python train.py --num_key_value_heads=5 --norm_place="pre" --attn_scale=0.131 --init_std_down=0.00176 --learning_rate=0.000613 --beta1=0.9 --beta2=0.99
Each number is 128 + 24 x the weight over its row's rms, rounded and kept within 0 to 255. Layers, rows and columns count from 0. The size above them is the row's rms in percent of the matrix's.

# layer 7 attention output (transposed), 640x640, rms 0.0232, rows 608-639, columns 384-447
size [103 104 112 100 106 105 104 109 108 104 107 106 102 103 106 106 104 109 109 105 101 108 104 103 104 104 108 105 106 104 105 106]
[[155 121 149 105 155 121 106 139 147 153 106 150 148 127 122 134 156 138 129 103 118  92 114 157 132 106  99 100 135 127 175 143 119 121 136 149 128 132 132 108  85 137 116 110 125 162 126  48 153 124 159 112 122 124  96 142 185 158  91 145 129 137 147  86]
 [159 141 144 142 157 106 137 147 144 133 151 142 127 129  85 155 127 117  76 107 118 149 151 136 128 142 172 142 163 187 111 138 131 101 111 145 124 102 154 151 117 119  83 113  94 122 119 158  65 117  93 119 126 108 122 146 165  94 153 137 158 117 156  94]
 [117 105 116 125 169 105  72 104 186 165 124 105 105 138 117 149 154 162 117 158 117 116  77 129 148  87 106 123 107 108 127  89 114  98 144  92 101 121 141 128 136 124 116 140 126 160 124  97 112 127 100  93  96 108 117 118 141 114 137 131 136 140 144 129]
 [146 120 177  84 135 148 121 143 152 137 138 147 134 145  82 131 134 131 160 121  99 135 102 132 160 152 105 115 123 108 157 154 116 140 140 152 132 147 162 126  86 145 138 143 124 104 121 127 137  92 142 159 122 129 120 114 131 164 133 168  93 126 141 135]
 [126 106 119 153 125 134 170 164 104 110 115 164 149 136 132 123 102 127 136 113 181  87 150 134 183 126  90  99 161 110 148 112  95 147 137 120 145 137 135 154 110 123  72 118  99 182 141 161 118 130 156 129  91 143 119 124 124 139 147 133 103 149  98  93]
 [ 89 119 116 179 144  79 189 113  67 154 126 132 141 144 103 129 108 150  67 129 148 121 143 117 120 152 137 133 147 122 152 126 173 137 129 148 123 182  93 138 119 177 102 104  97 143 165 159 118 128 171 127  98 156 124 117 140 159 174 103 145 134  93  63]
 [164 131 146  86 155 139 114  83 136 124  96 145 108 166 119 121 127 165 151 100 198 121 123 124 127 121 132 151 124 131 107 114  84 158 118 142 126 109 134 109 112 140 163 110 110 150 176  97 146 131 110 131 131 143 149 120 128 131  97 125 154 174  77 126]
 [109 132 142  88 154  95 115 114 126  82 142 126 142 122 149 140 125  91 139 108 120 141 135 102 137 151 123  98 141 120 163 148 165 116 103 101 128 138  86 117 141 109 197 126 159 111  96 101 128 138  97 140 136 153 129 142 151 123 155 124 130 123 105 117]
 [147 129 148 186 137  97  81 104 133 148 171 152 122  83 152 150 119 126 124 149 123 109 116 142 144 137 142 121 122 150 135  94  60 122 116 150 121 134  66 127 145 161 127 107 125 107  91 115  99 157 129 128 183  60  94 133 138 100 116 149 158 128 152 107]
 [ 96  74 108 104 118 118 168 112 133 114 131 112 143 117  95 122 176 127 110  85 120  95 137 198 160 113 149 103 111 160 144 106  98 130 141 137 148 103 121  70 143 158  79 131 134 151 115  93 186 134 136 149 134 102  95 142  95 138 145 130 127 161 120 127]
 [ 91 120  92 145 173 101 130 149 113 126 148 132 158  83 113 157 114 129 135 126 154  82  90 125 119 152 120 117  88 118 120 139 140 140 152 135 154 127 113 118 117 122 121 143 148 142 114 130 127  86 128 110 161 128 147 130 145 139 142 176 121 109 139 118]
 [115 106 120 130  87 111  86 132  93 127 131  99 142 151 150 143 145 119  85 157 149 127 121 109 106  51  78  92 143  91  93 124 120 137 112 145 133 170 127 170 100 142 135 131 131 110 119 117 117 143 145 101 115 156 124 147 143 129 144 124 100 125 108 145]
 [182 140  94  89 132 117  95 136 158 135 176 128 141  97 121  64 149 139 122 137 148 137 115  84  79 124 103 138 153 115 143 136 143 104 139 118 159 145 110 125 113  95 103 181 122  98 146 117 150 117 152 109 124 118 175 138 139 131  75 148 122 165 149 135]
 [ 95 170 113 151 135 124  86  98 126 132 108  82 139 135 132 101 107 163 129  98 136 123 110  95 150  87 168 133 158 156 140  89 133 114 119 150 164  93 104 164  82 151  99 131 158 118 136 127 107 129 136 151 124 160 157 111 118 132 124 108 122 121 130 146]
 [117 127 155 180  83 128 181  98 133 133 114 128  94  99 159 120 109  83 130 127 158 178 123 117  99 143 104 113 127 111 106  79  81 106 140 137 128 142  98 141 154 107 152 118  73  64 139 141 133 117 124  90 124 133 102 103 150  80 142 105 147 122 133 127]
 [131 123 137 145 168 142 161 131 129 133 107 100 115 127 157 109 127 142 142  87 152 148 146 107 167 168 143 107 121 138 167 143 143 134 134 152 130 119  95 127 127 103  46 141 136  99 144  94 148 130 148 119 126 124 116  96 122  89 118 135 126 152 151 145]
 [ 99 132 134 179 133 101  78 166 134 149 123 110 110  80 148 127 143 127 186 101 126  97 139 115 113 128 107 157 133 106 118 110 144 166 112 124 106 105 123 108 106 122 115 148 162 117 150  91 131  88 131 137 129 100 135 131 105  94 128  94 135 146 170 108]
 [133 113 114 125  84 129 150 134 137 118 136  93 102 124 142 140 141 140 107 122 113 171 144 169  73 130 165 115 146 140 105  94 135 161 122 160 150 101 141 125 107 115  94 128 123 109 160 129 114 144  66  98 138 118 185  78 123 118 195 109 129 117 128 143]
 [122 149  97 103 159 108 115 145  88 117 130 143 157 109 152 133 118 114 109 104 130 119 119 150 139 141 150 118 121 149 126 103 144 148 138 160 168 123  90 153 113 112 127 103 152 109 144 112 143 143 174 187 125 111  73 151 114 131 136  95 177 156 139 156]
 [119 140 140  91 131 110 171  98 105 130 122 146 139 158 142 127  63 117 150 125  78 102 123 135 109 153 114 118 151 155 111 131 134 164 114 139 134 149 137 118 129 111 143 166  89 151 154 151 141 123 139 118 128 116 141 163  91 110 114 149  93 145 126 100]
 [172 158 112 102 121 177 184 149 113 144 114 119 150 154 157 118  85 142 124  90 140 152 106 169 124 119 128 154 132 111 106 118 114 110 108 160 131 116 141 157 125 104 112 134  90 104 140 153 125 187 104 142 159 124 157  92  93 132 138 141 169 125 113 133]
 [175 149 154 110 127 139 155 121 107 140 120 120  92 147 112 115 126  90 112  96 122 121 135 134 104 125 154 107  87  99  94 158 100 162 136 129 154 106 159 137  75 130  99 104 162 154 125 173 145 143 111 132 132 148  99 126 123 129 150 106 132 107 167 180]
 [150 167  81 133 103 143 165 133 154 150 107 122 154 133 130 141 131 152  95 113 141  90  98  92 112 121 144 148  99 123 128 108 118 150 157 146 123 118 144 139 138 138 136 155 136 147 137 151 135 180 134 155 162 111 182 150 129  90 171 118 116 118 128 143]
 [129 137 115 136  99 150 118 181 121 126 123 118 124 144 117  92 163 165 129 127 146  93 103 159  69 130 122 151 146 109  92 101 165 122 118 105 139 145 151 106 119 136  93 107 121 158 136  97 154 110 117 126 131 125 117 103 131 140 139 170 109 121 168 117]
 [ 91 126 103 175 115 114 110 140 135 107  86 148  96 155 120 111 156 127  96 187 133 142 157 143 139 106 147 118 153 155 119 132 106 161 112 154 130 136 148 106 186 128 123 143  81 117 103 119 150 106 161 154 147 169 127 126 118 115 133 125 169 127 126 128]
 [135 140 103 165 143 181 137 129 101 113 127 167 112 118 117  93 138 100 131  98 131 151 128 125 147  94 150 120 107 117 136 109  87  64 127 129 119  75 125 110 118 149 135 117 126 105 140 109 117 133 111 120 145 114 139 141 160 173 109  78 118 150 119 113]
 [142 113 164 160 138 139 105 112 138 162 133 145 101 105 143 158 142  86 129 162  54 122 184 134 138 173 152 195 112 120 124 123 118 154 147  62 125  74 128 129 103 153 129 116 161 131 129  95 117 125 115 150 112 105 136 113 151 128  86  95 181 115 147 137]
 [104 129 116 131 133 140 137 103  85 147 121 165 108 140 172 130 156 104 133 103 132 132 141 112 144 109 100 125 120 139 140 186 154  98 126 144 140  51 142 106 159 141 109 142 135 132 129 123 106 109  87  96 109 108 147 119 122 156 129 159 129 122 158 109]
 [129 131 102 113 131 120 108 139 111 149 132 150 123 150 138 136 155 111 116 136 123 144 142 142 145  92 163 170 134 152 105 173 144 152 140 106 117  77  85 159 131 145 156 131 148  93 145 117 134 135  79 103 123 160 123 124 111 150 142 130 155 119 132 125]
 [112 161 116 110 148 124 136 117 117 120 157 122  94 152 116 170 115 141 121 156 125 155 111  89 135 108 102  99 123 153 123 127 122 101 118 132 105 140 132  85 105 117 145 109 149 148 126 151 115 148 149 191 122 113  90 109 114  87 131 111 130 120 105 125]
 [135 140  95 107 132 124 133 110 112 145 140 158 150 143 134 144 139 114 121 135  71 136 121 125 136 129 129  94 149 163 135 116 141 146 123 141 105 126 121 158  99 142 129 106 145 118 100 129 137 156 160 139 157 133 112 139  61 112 130  90 130 184 126 114]
 [ 83 106 129 135 116 132 130 142 137 123 113 136 103 154 139 102 158 144 137 107 140 161 128 148 125 111 130 126 129 129 146  95 133 133 113 152 117  94 149 165 146 136 137 104 129 149  95 106 165 145 144  87 131 114 119 131 154 125 100 125  97 116 145 138]]
# layer 7 attention value, 640x640, rms 0.0385, rows 609-639, columns 384-447
size [106  86  85  78  90  78  85  81 116  96  78  92  80  92  83 101  81  85  82  94  77 105  81  90  89  79  88  85  84  97  77]
[[150 134 140 168 158 138 119 130 119 118 119 142 116 163 145 161 111 119 106 106 146 163  86 149 126 143 157 171 142 147 145 112 142 112 105 120 153 100 141 128 137 163 121 119 121 133 123 151  77 153  63 117 190 120 111 159 154 125 154  98 168 132 164  81]
 [107  93 137 126 174 154 110 142 149 155 163 122 128 160 133 146 134 161 117 120 121  97 134 128 112  79  71 128 135 120 132 113 115 137 152 122 141  90 156 104 105 153 127 121 132 141 102  93 132 154 102  98  86 130 107 122 172 117 125 131 128 129 151  94]
 [110 137 135 129 111 152 130 135  97 165 137 138 130 147 105  97 135 137 153 114 141 165  99  93 119 141 112 125 117  79 144 124 135 132 134 129 113 126 129 108 126 144 132  99  95 123  52  98 152 116 137 126 140 113 130 107 169 104 143 189 147  91 141 149]
 [144 145 131 129 146 116 126 127 126 132 160 140 140  92 122 101 143 124 130  79 148  81 134 134 156 132 136 125 123 106 113 138 114 129 119  74 140 143 144 100 100 120 123 157 139 192 143 141 158 151 138  94 118 102 132 162 105 143 130 138 116 126 152 102]
 [133 105 100 173 118 128 117 130 101 100 128 144 120  87 114 157  79 142  80 136 133 109 142  99 139  88 114 146 122  95 112  90 118 112 145 143 100 134 147 156 116 135 134  95 123 145 188 186 141 118 155 148  63 134 134 126 165 115 132  99 167 135 133 110]
 [134 146 118  66 131 123 182 130 100 141 123 133 116 120 146 146 119 144 101  98 129 108 144 131 137  70 147 150  83 127 113 110 129 101 161 120 179 104 122 205 119 130 143  93 103 129 147 114 118 138 149 133 143 148 114 149 152 125 105  92  73 117 119 139]
 [119 144 116  80 109 132 168 105  85 133 160 142 140 118 133 104 110 159 128 152 112 190 126 106 139 113  77 108 165 109 125 121 164 116 114 121  99 134  84 134 161 144 189 142 138 104 115  99 118 109 109 158 117 121 140 108 147 122 140 172 115 100 114  97]
 [135 118 127 133 114 117 106 117 134 170 139 130 120 128 106 161 132 105  71 125 118  96 135  95 147 131 136 116 118 148 146  84 110 142 127 127 154 144 121 160 145 112 131 105 108 176  96 117 143 140 144 108 156 127 123 160 169 143 107 107 155 131 164 142]
 [132  95 107 110 142 104 126 127 125 150 157  82 163 128 139 125 199 125 144 119 112  75 112 157 146 138 178 135 103 143 110 125 125 146 136 164 161 106 144 111 167 153 130 186 125 143 144 110 166 163 166 129 117 123 115 166 102 121 138 115 147 126 117 122]
 [123 138 121 111 109 116 192 141 134 112 130 145 123 118 129 162  83 112 155 161 118  77 129 148 110 122  79 161  74 145 109 119 118 141 160 163 181 119 133 118 130 113 172 103 105 131 147 115 102 104 152 111 145 141 131 110 154 122 125 180 130 115 112 117]
 [126 130 127 100  96 126 114 118 120 150 163 139 138 146 114 125 130 108 167 168 128 125 149 108  57 117 112 120 110 108 128  96 136 106  99 148 111 143 169 101  94 124 101 163 121  92 133 122 140 144 149  79 145 145 124 148  82 125 135 155 129 138  95 128]
 [130 122 147 132 127 140  88 112 156 143 156 126 135 102 173  69 151 124 140 111 118 103  82  84  64 152 174 145 125 141 157 124 132 120 123 122 167 135 102 106 127 171 101 150 119 118 142 113 117 102 134 115 128 103 119 168 106 114  73 113  98 128 118 121]
 [ 76 109 119 150 148 138  89 132 128 121 106  71 136  80 135 113  94 138 147 105 124 118 146 138 128 103 144 139  95 103 133 114 141 129 121 137 166  84 120 132 121 152 121 119 142  90 120 182 118 167 161 144 126 147 129 114 158  99 144 176 127 105 113 128]
 [102 125 166 201 144 118 114 130 135 122 124 155 124 114 162 138  92  96 105 153 141 158 107 158 138 128  97 108 122 108 108 119 145 122  99  96 106 153 104 121 128 116 117  91 121 131 139 100  57  85 114 174  96 131 106 124 103  65 142 123 129 121 101  93]
 [129 126 146 171 156 128 111 139 113 126 103 126 110 114 169  88 136 179 123 135 154 130 166 110 114  94  96 136 127 132 144 136  82 117 136 102 138 157 138  95 129 117 102 146 130 143 153  45 135 137  99 122 121 101 115 113 152 109  78 121  93 108 149 128]
 [137 120 122 153 141  98 133 114 134 112 165 119 119 111 137 128 123 108 125 149 165 101  84 146 152 173 133 130 111 131 119 115 158 115 135 108 137 105 101 140 134 110 111 113 148 131 142  89  80 112 119  99 127 121 124 170  91 111 119  89 160 138 164 132]
 [151 121 133 126  88 163 130 121 109  84 151 104 125 105 134 126 113 105 122 144 119 154 111 140 110 131 144 101 113 124 133 112 119 123 129 108 141 145 122 105 106 114  88 157 148 104 123 110 131 171  98 106 143 142 167 119 120 119 143 115 144  99 172 141]
 [108 112 121 103 118  88 172 122 143 134 175 126 133 114 134 130 128 147 177 139 109  47 107 172 132 154 159 130 118 143 117 166 117 136 118 184 108 124 131 115 117 136 112 152 138  98 132  92 154 142 145 166 151 105 101 163 132 121 160 131 163 151 113 128]
 [114 114 156  64 157 157 108 136 155 139 135 139 133 174  98 169 102 180 106 119 104 145 170 140 151  95 112 127 105 117 139 109 133 137 142 139 138 139 130 115 116 160 171 131 128 115 172 188 133 143 159 119 123 130 145 130  73 109 166 150 141 127  92 138]
 [138 106 131 112 148 166 164 140  99 122  81 135 112 173 164 141 121 143 107 113 145 168 111 184 133 144 107 129 131 121 143 114 126 100 143 146 163  93 135 113 133 124  74 132 136 109 126 142 137 200 107 159 158 121 145 127 107 136 140 144 129 129 149 128]
 [159 123 161 144 146 122 122  94  91 185  84 128 112 165 107 112 148 132 107  93 141 124 129 122 120  96 107 141 112 121 136 125 121 115 151 143 111 153 114 200 110 130 112 151 163 157 183 103 134 161 136 126 151 134 114  97 108 143  71 103 145 126 115 107]
 [125 131 137 129 134 135 136 139  89 101 146 124 126 198 196 165 142 147 119 103 128  83 104  77  96 120 144 124 115 123 104 152 115 123 156  77 167 120 123 150 113 138 141 135 145 144 132 125 116 155 124 133 121 143 142 145 135 157 129 115 106 127 110 120]
 [101 114 128 113 141 146 105 108 154 130 179 112 146 108 139  92 173 115 149 120 155  93 170 139  93 113 117 122 146 108 115 106 129 108 122 150 177 105 115 125 157 121  97 110 141 138 132 159 156 117 132 127 145 156 117 146 102 114 152 106 102 128 217 114]
 [114 149 126 126 117 115 141 122 127 131 132 123 129 144  96 117 113 111 133 132 133 186  99 123 114 114 140 115 120 121 123 123 128 156 121 183  95  89 135 127 135 117  64 102  96 118 111 136 165 109 144 101 122 119 140 162 113 183 108  79 127  99 133 149]
 [119 155 149 153 112 146 128 114  84 153 110 136 105  87 145 123 141 124 125 112 127 113 157  83 127 101 128 164 122 108 122 120 115 140 122 168 129 125 146 150  95 126 144 128 142  89 161 111 114  99 157  69 155 124 125 115 181 127 111 115 107 129 179 133]
 [111 132 138 128 138 105  98 128 110 130 102  91 136 149 134  96  93 116 124 108 101 141 134  90 126 137 103 201 130 141 139 107 126 105 150  85 133  99 101 161 116 115 133 154 116  91 160  56 105 166 149 142 113 108 152 143 172 183  60 107 149 118 147 123]
 [133  80  89 140 156 124 104 137 133 146 113 158 135 141 159 153 147 134 119 129 130 146 107  92 122 138 126 133  85 105 149 133 147 143 118 208 156 134 146 108 145 165 101 150 116 162  66 159 153 137 122  67 158 129 126 116 146 160 106 155 151 116 122 104]
 [119 121 104 101 127 138 127 114 124 126 157 126 118 126 129  89 163 145 107 105 113 135  91 125 134 114 140 151 140 121 119 148 141 119 127 161  87 112 163 131 156 133 139 158 134  89 117 148 194 113  84  89 134 118 130 152 127 142 132  91 156 129 149 105]
 [144  96 128 130 148 194  71 110 120 141 127 100 101 106 120 152 112 125  71 108 128 127 127  93 115 112  78 125 100 139 121 105 140 133 135 121 165 141 111 133 111 164 106 127 174 155 124 150 139 141 150 117 108 131  96  55 147 102  80  92 107 105 130 102]
 [111 125 102 123 132  77 136 127 133 145 119 140 130 168 102 184 177 155  84 142  95  98 138 102 140 128 151  84 114 137 123 139 136 151 127 104 119 149 150 170 139 126 139  90 118 109  90 171 151 160 163 169 125 154 129 145  55 139 114  83 149 181  71 141]
 [118 167 147 178 117 157 129 138 114 138 142 161 106 125  91  40 145 149  83 109 137 154 114 112 124 119 126 151 160 128 147 116 134 172 147 205 130 117 136 140 165 146 117  93 132 139  90 136  86 120 125 131 181 137 136  68 144 186 127 153 129 113 152 115]]
# layer 7 MLP up, 2560x640, rms 0.0421, rows 0-20, columns 384-447
size [110 102 103 106  98  99  92 101  99 107  90  94  89 100 102 101 110  91 101  92  95]
[[110 103 140 128 188 110 132 143 138 127 197 114 142 109 111 149 126 133 123 116 109 129 151 159 130 124 158 117 166 124 120 117 157 120 145 100 104 108 139 111 130 100  74  94 106 160 135 118  87 132 134  77 131 111 124  59 155 135 148 152 139 130 137 146]
 [150 119 114 146 155 121 112 143 129 141  92 127 141  95 104 113 138 166  90 134 162 126 133 164 109 134 137 140 148 146 125 145 104 122 119  67 147 124 111 117 154 142 150 123 100 138  68 132 110 114 161 114 163 134 102 135 151 121 155 101 120 131 122 141]
 [126 121 131 101 123 122 162  95 122 118  81  99 135 120 159 129 115 178 114 124 161  80 114 116 146  99 113 151 119 139 133 129 103 144 124 123 132 115 133 124 146 151 115 110 113 124  81 156 175 124 153 128 114 130 132 114  69 121 138 133 119 107  98 124]
 [102 131 121 121 170 135 122 137 119 142 122 121 134  69 140  94  83 139  84 148 125 147 148 140 149 150 130 105 129 147 132 121 127 142 117 169 133  99 144 156 137 166 154 115 111 111 130 108 102 149 132 112 176 100 125  78 114 158 163 134 132 124 162 125]
 [131  83 130 134 120 141 158 133 102 161 134 120 131  77 133 155 151 117 143 134 120 155 156 103  93 124 124 129  85 139 140 137 180 127 127 162  86 110 136 130 136 134 140 129 140 157 141 170 151 104  91 103 148 120 124  57 137 149 119 131 148 119  90  95]
 [133 140 149 144 145 101 161 103 154 155 144 116 120 133  84 133  93 122 114 117 128 118 130 173 124 174 142 135 179 144 156 137 128 106 109 123 150  85 118 133 123 102  80  96 108 124 162 123 144 142 151 102  88 100 111 131 149 136 143 131 136 166 106 146]
 [132  93 141  93 156 132 161 118 101 138  87 120 142 150 101 146 147 115 148 109 151 109  79 111 136 108 136 135 149 134 102  87 142 105 144 151 138 134 136 115 125 141 157 115  93 135 134 181 132 123 110 141  67 151 127 149 122 124 175 157 159 165 101 123]
 [152 141 154 135 148 144 165 145  90 118 111 120 143  90 104 159 123 131 120 136 111 120 130  95 127 175 136 175 143 146 107 160  61 125 140 123 118  88 104 132 113 112 139 129 121 146 131 122 115 153 159 122 110  91 101 158 145 139 145 155 119 104 103 110]
 [123 154 119 163 132 109 107 105  98 151 137 103 140 157 140  81  99 107  98 169 101 105 140 132  84 118 165 154 148 113 115 111 120 115 104 133 101 132 139 131 143 169 126 157 130 158 143 157 141 128  88 142 103 118 116 171 190 134 136 107 157 162 135 114]
 [150 151 162 128 165 116 137 135 146 116 127 116 106 102 151 123 109 147 122 135 146 130 102 133  91 127 128 129 115 147 135 153  98 119 147 132 143 109 151  98 121  89 133 135 119  95 147 120 126 130 117 123  76 160 117 142 174 139 172 153 140 139 110 103]
 [131 116 125 114 144  91  93 128 141 125 147 154  97 135 105 133 137 117 122 151  89  87 140 192 156 132 142 137 180 154 154  92 140 145 117 120 105 164 140 144 139  85 131 127 118 128  96 123 134 152 122 120 200 115 108  74 143  91 125 141 177 150 108 134]
 [140  91 164 188 158 147 129 113  70 111  89 141 152 126 119  90 106 136 152 109 100 116 111 127 138 147 115 115  92 100 162  85  90 123 100 129 152 129 133  79 134 113 120 131 166 107 161 140 121  65 109 111 130 126  91 160 125 106 130 163 155 122 142 124]
 [148 172 105 151 115 161 102 143 116 144 125 118 134 124 150 144 113  99 124 109  92 102  96 142 149 105 147 145 105 126 150 126  88  90 110  86 166 175 134 114 161 119 166 136 102 100 125 122 112  85 124 131 110 138 104 139 117 157  83 107 118  92 129 127]
 [135 118 149 157 178 102 135 110 140 136  76 161 122 113  93 135 122 160 118 143 150 143 114 118 147 124 120 151 122 122 108 116 143  95 132 128 150 121  52 124 120  95 134 110 111 159 165 152 104 113  95 131 103 102 114 148 159 133 138 108 145 113 173 109]
 [111  92 108 116 124 117  96 139 134 105 112 106 168  84  92  93 157 109 118 161 139 135 107 148 128 125 134 129 164 136 146  91 111 137 145 138 171 171 128 151 161 148 124 124 134 109 106 143 129 155 107 136 114 129 126  62 134 142 164 104 137 160 115 163]
 [128 178 112 154 129 101  96 117 138 109 130 142 131 133 146 119 143 118 114  99 114 124  86 197 104 117 128  98 118 102 134 129 127 112 113 118 139  88 114 146 118 109 143 137 165  89 126 130 150 126 108 136 169 118 135 169 101  87 140 148 160 155 116 112]
 [157 110 111 131 148 127 128 135 124 129 136 127 133 129 129 108 157 125 127 161 153 105 117 145 103 142 116 179 139 135 129 113  98  71 103 131 115 157  98 148 145 133 117 149 122 120 182 121 103 119 146 134 149 138 136 123 142  63 121 131 132 137 154 137]
 [167 137 116 110 183 115 119 132  94 135 130 150 138 122 114 131 115 131 146 102 103  66 100 143 157 102 122 155 159 110 149  72 105  92  94 123  93 121 158 148 167  99 153 118 118 141 164 143 120 129 106 115 133 151 139  95 146  73 138 147 183 134 165 154]
 [141 118 173 169 156 119 133 111  95 121 171 168 113 147 101  59 152 131 156 150 115 112  94 143 107 141 155 132 159 136 129 135 113 119 113 137 138 121 115 132 108 122 156  61 119 111 122 159 102  92 120 144 111  57  97  66 102 114  93 147 169  83 135 132]
 [124 130 147 132 171  84 111 128  96 104 107 110 128  79 109 122 115 137 127 158 129 147  87  88 133 134  99 148 137 124 100  95 169 143 137 136 121  99 168 104 103 141 143 121 120 140 143 125 106  98  97 110 126  95 124 102 113 125 137 114 134 100 156 111]
 [139 131  98 111 147  89 163 132 155 130 109 139 107 140 138 129 148 158 113 151 108  56 131 119 117 123 135 128 115 134 120 128 112 168  84 134  99  94 160  93 135 107 110 135 122 147 129 127 118 182 104 118  98 153 138 125 114  93 120 137 111 120 153 112]]
# layer 7 MLP down (transposed), 2560x640, rms 0.0384, rows 0-20, columns 384-447
size [107 101 103 105  98  92  93 101 100 105  93  96  95  99 102 102 108  95 108  94  95]
[[150 124  86 135 117 155 103 143 113 112 131 136 138  93 110 129  81 100 139 156 129 105 133 112 109 132 145 118 126 135 111 153 136  96 139 133 127 130 130 135 145 164 109 142 121 154 132 102 108 139 126 173 126 135  93 119 146 155 137 164 111 138 115 124]
 [150 136 135 104 143 140 120  81 139 134  97 141 134 116 102 146 126 134 144 144 105 142 145 120 165 100 132 135 123 114 138 138 131 122 117 132 135 114 135 120 113 157 162 129 109  80 127  90  90 158 173 137 130 139 103 148 156 147  98  98 122 134 115 136]
 [170 155 152 124 132 162 118 111 108 149 137  92 105 144 153 120 122 142  92 129 154 136 122 139 101 144 159 114 167 146 137 136 114 152 148 176 113 135  98 140  99 148 124 145 142 135 171 130 119 140 148 116 107 113 143  98 103 117 131 141 153 148 108 150]
 [141 114 138 127 148 149 157 131 133 136 132 131 148 156 111 163 139 168  95 125 124 167 116 111 133 113 123 116  98 171 125 105 166 115  91 127 140 149 100 126 111 148 142 154 125 141 128 155 140 153 125 164 128 117 115 119 172 134 101 139 138 123 129 119]
 [157 143 156 127 175  94 123 113  74 153 120 119 122  96 157  99  94 147 142 131 119 125 176 105 101 137 111  98 111 125 105  99 150 136 112 132 148 144  99 140 135  95 124 152 141 129 171  97 107 105 115 135 147 106 122 142 120 164 120 153  96  98 127  84]
 [126  76 140  95 123 159 137 139 124 124 135 121 163  79 145 138 139 119 145 160 156 159 102  98 148 103 147 153 131 136 132 108 175 144 108 183 147 100 161 113 124 154 118 130 100 107 154 143 125  94 101 145 103 148  99 127 124 122 145 110 117 154 158 118]
 [176 113  87 138 103 144  74 151 210  76 157 118  96 109  97 118 101 156  93 149 147 130 147 126 153 124 128 157 129 136 144  95 100 120 128 141 155 178 116 103 111 126 115 163  94 115 149  97 142 130 111 116 142 112 146 147  97 124 160 126  97 119 143 110]
 [131 148 129 133 162 149 104 149 162  86 106  66 136  69 134 134 119  96 136 107 142 148 133 108 105 143 122 108 134 166 102 139 161 138 191  88 183 166 115 119 100 127 175 158 130 116  95 108 134 114 138 145 141 129 119 131 112  72 145 104 121 155 147 140]
 [106 161 118 138 120 143 143 105 169 148  74 102 149 147 150 154 110 122 147 158 149 115 129 156 122 109 141 133 131 143  87 151 147 140 154 112 110 102 122 153 122 135 107 103 144 136  79 132  97 182  87 126  88 120 153 122 161 121 119 114 121 145 106 122]
 [127 136 114 150 152 127 145 133 135 113 116 135 130  98 164 112 108 112 105  90 122 122 106 138 162 121 135 190 122 150 112 181 104 117 136 107 105 122 150 126 163 134 112 134 131 130 118 177 142 142 113  96 135 167 106 148 172 141 107 103 150 138 159  76]
 [108 110 108 132  87 125 172 136 169 131 130 164 141 105 118  97 128 155 133 124  88 145 127 169 152 131 181 137 150 152  82 112 163 138 165 135 163  88  88 141 128 130 150 120 188 114 122  66 136 149 142 155 124 144  81 116 151 140  98 119 119 156  95 121]
 [108 139 128 162 141 121 146  98 132 129 123 141 155 114 132 105 109  88 130  82 159 147 139 165 142 104 101  97 124  90 168 120 126  91 103 134 153 174 140 127 136 178 141 126  88 118 126 109 141 126  82 103 131 117 123 137 124  98 106 208 174 126 193 161]
 [126 134 146 139 136 141 111 105 128 119 114 124 105  94  71 156  73 126 105 129 144 117 117 152 141 110  48 114 106 134 127 123 131 129 117  93 137 132 161 134 116 151 150 137  96 155 130 101 110 150  94 102 150 133 132 139 145 163 113 168 120  99 138 142]
 [153 130 153  91 103 135 155 152 150 143 132 159 104 163 151 133 120 124 124 154 151 133 159 130 156 126 134 145 126  99 110 115 120 122 102 103 156 141  90 189 118 128 185 129 114 106 121 120 148 118 141  85 136 125 143 136 142 150 134  97 114 114  86 150]
 [118 136 115 109 118  44 123 123 135 134 124 138  94 126 131 136 154 127 129 187 156  98 144 126 121 132 148 155 188 116 124 178 144 119 178 165  86  97 119 131 108 129  79 124 165 134 131  93 135 175 157 150  92 118  96 133 159 112 101 100 152 166 121 120]
 [ 72 154 151 126 100 139 145 150 116 148 138 123 127 151 107 128  94 118 126  99 109 121 139 107 129 120 110 183 126 147 131 128 130 147 140 147 121 149 117 125 152 131 153 122 116 128 125 121 102 156 158 138 139 130 104  97 118 119  86 153 125 127 123  80]
 [144 176 156 159 114 125  79 174 174 113 113 130 134 146  87 113 134 128 138 118 137 126 127 172 148 161 110 114 123 140 172 178 128 126 152 121 145 120 122 150 114 121  85  97 141 163 118 107 146 126 142 145 148 145 159 146 140 132 136 114 198 122 125 130]
 [134 159 109 140 123 131 152  95 129 112 105 167 143 133 133  77 138 138 125 139 101  86 186 125  97 127 118 160 158 132 148 122 135 120 145 108  95 107 116 119 142 122 145 134 128 148  99 155 152 145 123  95 119 123 155 129 135 115 112  89 135 103 146 150]
 [148 126 116 113 144 148 135 133 111 165 179 146 126  84 142 154 126 156 140 123 144 115 126  86 186 112 109 148 126  98 167 135 145 141 143 152 115 113 103 115 104 176 128 151 137 101 113 161 120 157 146  77 153 115  93  94 139 153 139  94 130  86 163 108]
 [112 116 104 135  91 152 144 160 111  83 147 152 110 116 144  86 108  91 126 117 110 116 150 118 152 136  95 179 154 159 117 123 121 118 183 167 159 152 121 152 129 127 135 154 112 122 107 182 150 159 124 117 116 115 104 146 118 125 122 118 110 122  99 137]
 [121 192 122 168 119 136 155 109 133 116  97  95 101 136 119 124 113  99 146 111 140 110 142 112  84  98 160 152 167 131 125 137 151  86 146 128  75 114 125 143  91 130 118 103 142 111  87 159 126  97 135 131 145 122 134 177 118 128 138  89 147 124 134  98]]